config.toml
n_layer = 14
n_head = 4
norm_place = "pre"
norm_eps = 1e-05
qk_norm = false
attn_scale = 0.125
init = "normal"
init_std_up = 0.0325
lr_mult_o = 0.753
decay_fraction = 0.888
decay_shape = "linear"
doc_mask = false
z_loss = 1e-05
Each number is 128 + 32 x the weight over its row's rms, rounded and kept within 0 to 255. Layers, rows and columns count from 0. Numbers have three digits each. The size before them is the row's rms in percent of the matrix's.

# layer 9 attention query, 256x256, rms 0.041, rows 0-255, columns 96-127
063:130137104169157093112173117119125068117112099142070135150131078121100159189146129142128097161117
067:173120153214122075117121137103185120150107141190123145147148119019160117094094191066142156157153
073:096119104074135201135114136135091176093124148074141139123085192175152120126118051142108139127145
076:070114115073117141126112158114111084124176126096082168152124084159115150174167105222145100152145
076:169187142160124082146082125085149096073104109124138083179109095101202085093078102115115082195102
075:107126085126132180137125070173067167081066203080162187153138139180116137123105130088091148116116
093:123119059113097149119122171144157164140120141161149128120122159109175158129121077137145177119159
097:101104168105146143137083196084173079117146066112113097141119102141179104174115089159136090136124
091:171173067206136151151135121121172156094088153104146098136150141166135126074164165112121153090099
106:145077116106173141162241142186147180124076120188126143114110185131062102156118091056156146112138
098:117172174127098102145100130103156101079120125114105091075126124151150112074093144112141123144104
092:130108129136182141111138084143107149081061097197184098137148151155061118132160207126091143155168
101:083133128184116127105137071125141111126123126152148129161144145077127146084082074137157066126125
109:071112189133076150149100087093179091172150054108127142095126089140148119112166045161099112131061
099:068127078072162107128130118116128127076113130138167174101159076153153141150113131168120133151106
111:106111113114172146176193138180155192130168112174137155084084116149097184091127098137137103086084
093:104135146097109187110152123154137089139141026100124135135119076133151126162165127138146097061115
105:180124072144168066174142143108096153154147126112129091123140147112164107155077132043129069149202
093:142152143132171194069098150150138093126136079137116132111156119113130124166128158053147144143134
108:058128154177063179096064147082180061134168070110088118136137055114158116171165079159131129130132
080:097172072135113066080122116113161098158112126166134108122142190155122114114096133184132142151148
106:100145141226115081146140100096110131184181093125082150152146111041176105108112097077143156154148
102:182118089133150096152148064123146141109063163124144132192084152165130092135134107142137079080094
096:084179153157065174092085115117139112089159162107100124146108128179130139123135139108145139142074
098:100173110222060153156140110144140131109132197109135143131150106107130112129103116089100175181149
099:042110137147043151123097146152142082112111071082110122167131110117079121102152113193157084158118
108:136108168086088155122091086054152111128118086154105089112114121086177159102096090166138136155143
090:088132091096120184090189202140129117146161144105117106110135130109153144105131137148150161079088
115:111137107177175129104183100126132091141099165226107180129178198061130178104108079105122102116124
104:113172149103067127140142178161156058164140100126163111131105080119147092106176119120139133138096
093:145116066104174108170150144151161126048116205106092139109117151174128115087130064087130155125090
089:066128098155181087101170135025109159101176096121065118133132145098134130110159090148088185064089
095:111101164154107159110164104136177070161197116122102114101153118123138141165145170130140188116097
096:088120136115105134104098138055150065140074087140082089114131074116150185086137125127137122114102
111:052127146066139113091101123111126124105115127045094139136181092148212099077149179181094131134099
091:175089147155159081133190119163168156109170144156111138156135150103122105102094157153149067110133
092:140110141117157050154196079133125138109168124113094085163140083202137151157121134147155073155087
091:123147121100049111165115119168091192122166099140147160117125085129108156200111184130175157169036
096:122099088149165119143086161112158134126115210090133117157126114117114124126191083099152223105117
103:101114131111085141124114140113061103104158120107090120147137136143094090154160197116073128131159
090:105136055119117123134198138109133138166090113149111101145138102179186164121134100137154093077118
095:133172117131142092070067151142104148080162188200087144152097170120090137141123142220081099113147
094:109117112111180131116094132142105140113096089120120147176110134156124105180168126137131113132105
099:115091137175174107154119106102121141092181072062161178220091132149101127131154112152202101132154
101:118105122103175179158108139155069158120099119105150075102111139200131148109140168108099142102240
107:110099082115171155082108174144105122127052075200155096072163155180144110206103204105147155084168
104:112161146126134125118121109129150100076226142146066229149155136144123093090145075117135104131101
097:141193118072083148166121117158165150152141192168133154155144140144145143065079131087139171111145
091:161163145100045167140098135095107163085122116162148088089175130168126148111069065102092138139128
105:135152117093127121149122142141141130131172140127124130082121101094123092151127100092164088081081
100:130171105156141062131206095110101140177156059116099135097158132127119161160110151152146131117199
100:121111094191110136121173130086143150066099022133122142150169181125102130154087128170148159141136
102:189080141128102123171143113101148103144142144125099171074119189191070130111057138104112129162121
091:129175150145052156162059146095096153124094142138161138165106169058176126112151083124179137083113
101:151075135103135122091023108111098087135156126077124124130077098110129128145117101152109156103104
099:058127152139128153129101136132115132145096186084150127097107151196102133105105141125092155092129
103:154195069149079123149194111130140131135162091115075155115154128087117117141147115135125105140100
093:140141150107143153061083127127106166131130209092062146125102118145133067118152195160119122080136
098:144125186159110093146152162058088065125137094126149108133152140134103125085078085157135073104094
093:145106111167120097165184096114148160118116130128124134140157146138182108096125093090124112097101
095:097164095142136156115153118129161090136136109173126165233157135082093138134101170168134152109159
095:169087166098103128115095199119144179135110064130158107067088068138200137111152142121145106132113
100:170088158145187161152093186138136133146128113121186124187106087158140156082111097120192136097081
096:114089116129208148052138101122083074128126055174149101098114111119174120118141199113121070164178
119:159112143148153097169148170112142067139107111103126191188092092102124152139151146099121079189137
123:148079141125125108116134094111186124126089121166153166087090087079166128096118117076101052144158
098:126146155134128185108109137176098200184131156119144130151156154166124142126150139173131217132135
089:113175194080234124150096135118142094145111078105105108222144168120216179089151121111148112143114
092:155140116121127092145102070163140161158069196118126110166156099134131059134142157129116127112129
101:190132141149142181151092169146109189178141167094201141138113159117156139102126114086144174121088
111:172155100147205160058123142133137146145176130111121091189117170164144184098140137128171204103081
110:081137117107121119141102126090181109098111131189120072148078176073139082149165146108136122119140
095:137149100206159128080141141099090157091127169119119115099152098101085121114106158135161159114127
087:145137074149134139081108130161155177121148152150112125088077138146139085105113136086159110134144
099:106087164117122102116095131115145087163151136143128132109087069102056156160107054118152162096198
100:191124158110106133152151108168106142139106062139157089083085163102133095134094198183111108159124
090:083186115159162169113204127154155153156111088177152155143115099145065113095177129147144157114091
092:103113151150129176126109071130177060104098110149096093110108125108099084155091107106085126117100
085:095114088169136124131165100136140141086144180133106159093157148121091086154128140129130089114119
095:125067157128141122142194150170095166161103106145177179102125085189110103139151135119117048126129
085:096130141133083138093110141104162122090115107148120132074115139086169127130143134144137044109094
097:174132121111097099174087165156077150094137145126192122130099136130112117124131137195130138110132
082:144140079181109136114126126132125153092035168146137150133119177075110166172089166099150130143164
103:077128136116157141104084145145092143112128117125069108126069139082151145130144152108110139144092
080:135106049109149108109140124144111109085153161141130156197109206166163153097190101132133126127120
093:078108161091112063100093108145133111185240120130112107050139138083135083097186141164088119088064
098:242071095118131074171134178116181160136127136141196162155139105140118108158125112098147101160097
091:140150136117133132137120186138146156093103111128077100121130164118094150212104098078144174082093
096:120174080143137094116127172168131192182138199082136116070132143136123121094103140121115169138121
092:129165127139158061114063158089158141128121124116116096132148074139159169063141145064129156146098
097:068073145087146135093104070101121081067146149099143159110104121057143201150100089162103093127140
091:086088138105123108145090164135104115124183107155125096077124121074086171137110092091132167134102
095:099068152111137134156084098084126112155067152131161182124107193110121118199071122071110137152130
105:183154162142139140156105123150122112139143114137101152074099098182167076103144129066157109136096
109:159100092103081145146117095136129100162060173156170190048143179191101154125104120091106105108165
093:095119163076101118087140055175118085082113133076115113135044163131163145173156187145118162132181
090:161151132141126073164114102085119094150096115185119118126138081087081175130123131141133162128143
097:113120187102111156130133124096114122071112074157054156100148127109156178125153161040112091057109
099:072152103060170099104069090101131149144172096089128178156149129101157136119117057121165137091111
104:164128072169133091138158133131156114107118132169107143118112085166128117177171116177122086104213
098:115131148112125076083142122146106116126118136140083129204129098201129109157128170147094119095129
110:098106117146145104122107153191131079108126124131175129182103129147128174121145107167142160145108
107:100094143108152174111115111157160097134170133109130129104154121137099136177180113152122120111128
093:148173165143091112103186118159160119134105063164111163141130139207066127146139103074127084116153
104:165099152023107126130126178144095170193150149083154147087167091188151091104092114106088121096125
103:083113115180103159112143111133100140153115129139119162090131120176141075152171097095091136174185
096:148108075149248167143157164091117142114121124136067130119156227112146128150143143089165110154169
100:127096185120125162162150114149170142152086091118202113123151116143149156103140117159130081141182
097:100170136068110167128141109134099166119073066104140131041182150148160105129154131136087090126082
101:090111161176138182089033173125145115174129121105066134173108193156086173118125213126146132075117
094:064110138128063149178150117130077099130075135126135119156152119187050110107134120134123085139087
102:143167148195070118101199171098159164178113127122062137186124087151139101166107116126180125164166
098:109098166109061120202063171113100105131113163144142096164183103134121128155067112132124113093115
102:114179139120169121117129142142135126092137126138135100100157117106050141122121152104055170148050
102:148118123133079140177138111139161199088154162120146141177108128157178195173059124113148086102147
101:115098115214130203118102073101163146100118201105138127198115222116149095127101118155159151119142
091:154127146155095158123120144128161125135137104100153081176161159112101148127147130136096178116100
101:105130126120118135113113132090141160121128121072098133149114100162143144143142055130183075167131
095:143198111107099154141097132081087146182086107127146114157168118077159107098065133095139127114048
093:052086154141129128101126142129074146108150062122137109118139089191125155145123134126147117050058
101:101096083142128122062162111131077184159129162179159089164136087070123115156109129106146134128068
099:183127066122141165096198090158102167122141191101149122143149107104149083117084100169153131081165
099:130175168132103115103130148113143135114094087172105161158115145210118073124092183092111114129087
102:190168086084116165136104146140126145077097201124083144038140140203135116079141169120137173120073
100:123164087152134118169111159129152130205089102225163121128151162047134087106161107101072117160125
092:083155195095124208078107103156114201129178157091141172106060069143099100068151157168141131187105
104:109175141148125136235109133179120167191113113134156110126097123105174201109047080152133108078109
112:162128137067077085123103174168185092130100156115130129123084128207105123145082063209158139169150
051:141165163093159171145136135140112184160140062142105114139135138110149114117155117080150124131069
046:114140126127129078069095129131154085099161096198109133142133130165093110170083141083116096166220
059:130104127112115127225120092114137141070098154039119091125104111142150148127137132179137142113113
050:131080103093129229160127153140126167101126130112161078123129128111137107116200111146163125147040
051:162128114193098067119157080128169059131109166138098081185148105164090143146099108086169127163121
051:139099122160100160170072139125101171109098143084159112099090096079111121118156165182125145105138
060:139089118164107144225111115131165140121115163095134120183066122168072183121071132134087157108150
055:145130140067125174185170156141109147187112151119105111146151115123164120073168118109164084127066
060:180144160179164079095084154129131111104143136171126126097101160129068120148055131087105152153191
067:142112109139097164128104121155147101140075157139143172160106145105102180096070141151118155095134
080:114141174084070101090094104140141080089123113166118118082142122096132089135076103161152067147169
079:120067119106116067137110073166118096144135096143163118079174173105104133128127114076142162137158
081:056099118094076135158096103118095080055147134142114084168133060116136112136118134144134121136139
074:102137137140132129131113114110083082095156083132105100111178115163153114150142077151153064132115
077:119092064078060108086118132114147127114173126113141162133103194141201084125116126108152166149177
084:069056111174123137090113127129081133168120136140117072148162137102111108054126152066063168138109
090:063137122124088140105069132124125132227100071165175101051144112058094104133145137032127119176168
091:163121104172105148146140129142121110158101168073118105147135130098146132172128146135090120161176
095:106176062164121161133118113098123133146120153118149127116134089097092143171047153092094174130133
100:076140111113155184132076116101104079166053084104091151160156081122156132111120112140148185116209
107:139184141154148110169112139129180084137065117138103144165120130122123132118164165120144122118131
107:105118179172141092148118058067161121177163163128115111130132128079158100105084134073132127113113
103:164121108119147090204173100124124123135177180159119163140127154144137142142095102074098105154198
103:165088116177114103124135118107106118172167130111112124151148130119083115127167126111124171141094
107:126145114133053079144133099129108160077193173085099147171093162155157144136130115175130175130066
105:105149146127153134094137168119158101171065104163110111131099128111152191135083124110166045127134
109:075132201057091133148105107118080125114123066141158164149053077175063103166164119156137101147125
102:143099117111119132074097096160082164135129142173150130122084145145092138145163064125104115179130
112:139074122159140111095122152153145114122101118176087163171161131084154163119165120166119133097140
098:155144137152128139114108138110117098109224105124146138095132112230131073080095118125113073110115
105:165132125188129099143124098109169160152156115128194129215115133138170156152121100070140169100179
114:149117163125127097130160088139166112141084104179094080183132164128168153139104110135116107117173
098:108147135156173070112113098088235096125139096145104122170146136141074137170128109115137195160144
113:082167132114183123101119127107133214119102074153091116176125153124152147086086135064153127071152
112:039130104114122124095099143156118124153208080119105158151134085108143075111123106106149114120082
111:133133106097100119168140082144175120164173105140102129177111158118160142139064085134161137103125
111:154092138115092116116143112113149106131180153191088130151135096164190177113115150163144108127171
113:152113110137081080099111121162129133122076116123132124060131115149165129144121100151120135077093
118:101140086142113151167114125141138102093157178085162120176151124110097206128143147112143202101175
113:146095222125106159159096113131173124122099171130156126162156124119157124174162157157138097145114
112:153093094127081165129148091126089125176094159119159113096152156125098115150149120101141132088104
117:112127141135114115118121136135117140171169112151094137175133140158139131128147134118129152161173
111:112137196114097046160113143134118105189130152133148227152138118128091080111126100119120166129117
107:119123121097135092112131084145104150154155078097186140105114130121109177194098119160125107141138
105:134173149037129120195141164086138091085133077117097141084179088174161081160125152174145090152091
111:126116129127164109146045181079118146105167115125145139170092185153099128176147114130134026094138
105:081099139114103104133126146157083133085172179096114145117173140132112108109152086127077072119138
105:130137150150173142130134115123154060124083096150123170201160063167115138096146137091138127109145
106:107107160071091158129082123103113109065122141130189110133149171137192133118135130108114112093088
105:060156115123166126070088105102142181096123143146147177123152131104103081168103139110101162101163
104:165054131185121075077108093148144131126185125114146136188156152094083166179069130111123151114142
104:129103120185119116101178141101178113085132143123114129163149142118107155154128180139175147120085
115:152068139158091117180128042177104140178215164114095065165149102166092142120146103114148106154134
116:100152126112109125100179100130140151100153109139055127134086128113082157131151155164130135138137
103:160188119106087127168115102166088143086144164105142138126094165117204141120093144119188183096054
104:127136093163149112186159078142105119156171180138124158146106139108110137158147071144113172083149
110:133153108092148116118184079204131131180143129113127113081090109190124108129135112116092157175069
105:105124210164151126154163123168086188144105106085129101118086146177173081062117135142187080088160
109:164190143122140091146189110136086118129077130252158108179202214111122157104083098110164088120115
112:199090100109193129115104145166077115112116102157157133154110104143128118096137114142098103165099
116:138146086146107156080137104116137083115105155183194087169158101089162177125114182188117178093101
102:143070165101106117129103117164069131167129145155160095120121148183097106108126088078137069108179
104:126100114125178107150131133095122111085110112197169122127076132086175196130087121200144098094123
112:126057157153149119152088163170133118124167121141152157127127121143132156113089124139115105155144
157:112119132172069159128154122084140087106084117126104146151092088134120161136174127125143147231139
163:138107164138071155138132095130116116083088167167138138072137089132158116082127131094089072114136
151:157134101152179149120105172134097202238136146147143164150171138167122107117116128115167110117101
123:123095162154149106104132196066137084132155156092113070171106171177143206148174150149156114208173
134:179144105097094140117092164161132171127131137108120127156118080110173159122151199095140132094121
143:192092132103183111153141125167161227197148134166163124150098140126149102142137119109155124124112
114:182183161178139107165179131141137138139122167138106139097109168163144160104069171144177152119167
123:150124158158095151091123121120092087082124071080121084133202088069148119103145136109141076171140
107:168085092143133125054106118185183162157119126126177135130139144147070071111089206110156153108124
110:162110133050118183152184174177124218140096131109170106120121150120102145095099161125183106142114
103:150125207096067110131163085085142137110154131108146111112142115091057105190114105159157077141176
104:131085109098146099117151172160079142120079112111176121135167061090073095171089126104125097138077
098:142066122089192091104178183151165156175148107140120094078143080110111124140130099125120121101062
105:149115159158108188093163113148156124092109149111135138067179131100117088167044108150140143121140
093:126157156127119107089076119115157124100154135135148170091166148117130110072061099116107060137149
110:084129082139132161133199144156120211190155130169162198102069214172115113137106121077115092081136
110:061114159093159108106109099163153095154101059143087157139107103131100109124092126103107172103110
109:156107082145191180112140162129150127097162174130158124140123162160106151164109172153183158122159
099:142135133230115188091076140096084141100117157047083127181140127128189105183106135117135118058180
109:043130112036097131077011121080116052124174115137083103171106110116104121139168122115125126192144
098:220155090134134112104126121171161127123140147153067108131137154108129165084088060055181149152135
093:096132145203113087148133076101152113118115111170151155150131170132119115147174108133118115129097
099:159096149148116082170165177128150096170195150133138125187111154125119134118103121111105086116125
108:135159134105144131116155116102149130058129131096119105143135174122089052154093166113096183165126
098:166112100123139078111148176138166149159117092067169148151110098181140152154102179161112113099125
102:142136164084085144110165200141122120168095134138162152109054113111152097089109178101123132157158
092:105165147170084172081143113151154079123143109125134097182123136101125141127101112154131172116140
097:142146161100135143123137093085077103162178161115131074136123133113122110170137128124173136144175
104:136084167142160115121072116110171149179100142142058131106130147146142112154136083109116093148083
098:197142101095102180119187104139169131168184075102180161154144142128177073068147124097105131113174
108:157127136162151175153143158179158158166095156144170138102128139188171150159117217172151150093070
087:127099104083061156118125149116114151116133135102117134121076150106129123195186140152179126101191
091:097171135095135147108177111124112183141142104126100094065131059082094172082174135118112146185127
112:105160160112142123145114076107122106073104100110067148110185089114125146145169099068097116189107
093:110158132086149192161134112081105098178131137173108129165180098097138096180094119137116113112096
102:164162062101112105149105142165138200180187188121165136094136135146150140111157118171128171111123
103:104104127126059137063120063133085103143199148169133138098163122100119155154165110175097168194092
099:140169119158149120107132142152080152110113116135149120128108142077183169125100122145099111141109
092:128167137094128134139089145106150123110170144085127167176103146204097099128079137113140142120182
106:064113129124087133146080132110099043103103161109054082140167109102118109095124099158059133152131
101:131101122113108113146206108181085179162160125138167101099169107152128105114140195213176138130134
100:120146095139204091118169135110155143088131094184128088051102135116159191147159130127084156129125
101:139105106135125098123155151078171091090101162114102128073139120109110116182115153144100140135164
096:128061176195208176116109126091122063134104091145087160149096104150140114124117112145138126203173
099:122127176134113193141134138119099106162153108112127121122117111115083127155123176123113114104116
098:156106102117133190149144127093084126137052205116167156127108130145126158124116087115164180076147
093:082123102221091185087084134101104117122163128166104084140157115105063095111127157145173177113118
107:144124153153100184169147124103103077130125103104181141105128108094135140096103140142201160131102
103:114145125133062099128132144129121110139127132176117162074092086085135168149168124226182158177064
101:130115133102104104116158101114130091130065147176162168133140120106142190135069164159147127147126
103:141142115146096128150160161107119127166153083154116159131157110152090176140079175082115164108187
099:117140115141143147168164109147148100166143164175090174038159166042128068164123100096154086083096
094:149108076112091023122135121148102153093140150120124133159126154151207094128130158110092121183105
091:156126098127122217106134130106136142123132209092144092145069127090096111139099175176174126168118
097:151091119151014195098124119087166139068128064159107130148086098097120155140123088151154117102143
099:081106191166161144148190014098068203150086134091154103131155110145118122091175103115086111075176
101:131108106157086174130197088113114136102097118114105152125173130119130096156164043089120144132134
102:103124117116188135092102172128112176147166168112177092141085175134066126167141134066167133086100
098:148103098105163069126141123129094127081144080188138139093168058176103130149119112204101143098078
104:143111161117082173141134120098180136157081085095054139096177162084104099122096134126152101136151
102:074078092129126126112134090100159111141145148171171101137143190161182144103128105123129076087112
103:100178117081088056154166188078123064142132118091152133097127139128163102129123136095116160189115
109:142100157110171160175101069126098136197159138127160161140127089162192147079146138150147129142081
099:120167093074101097126089139167158148114159157203166167113144136090117126119104165109137098140058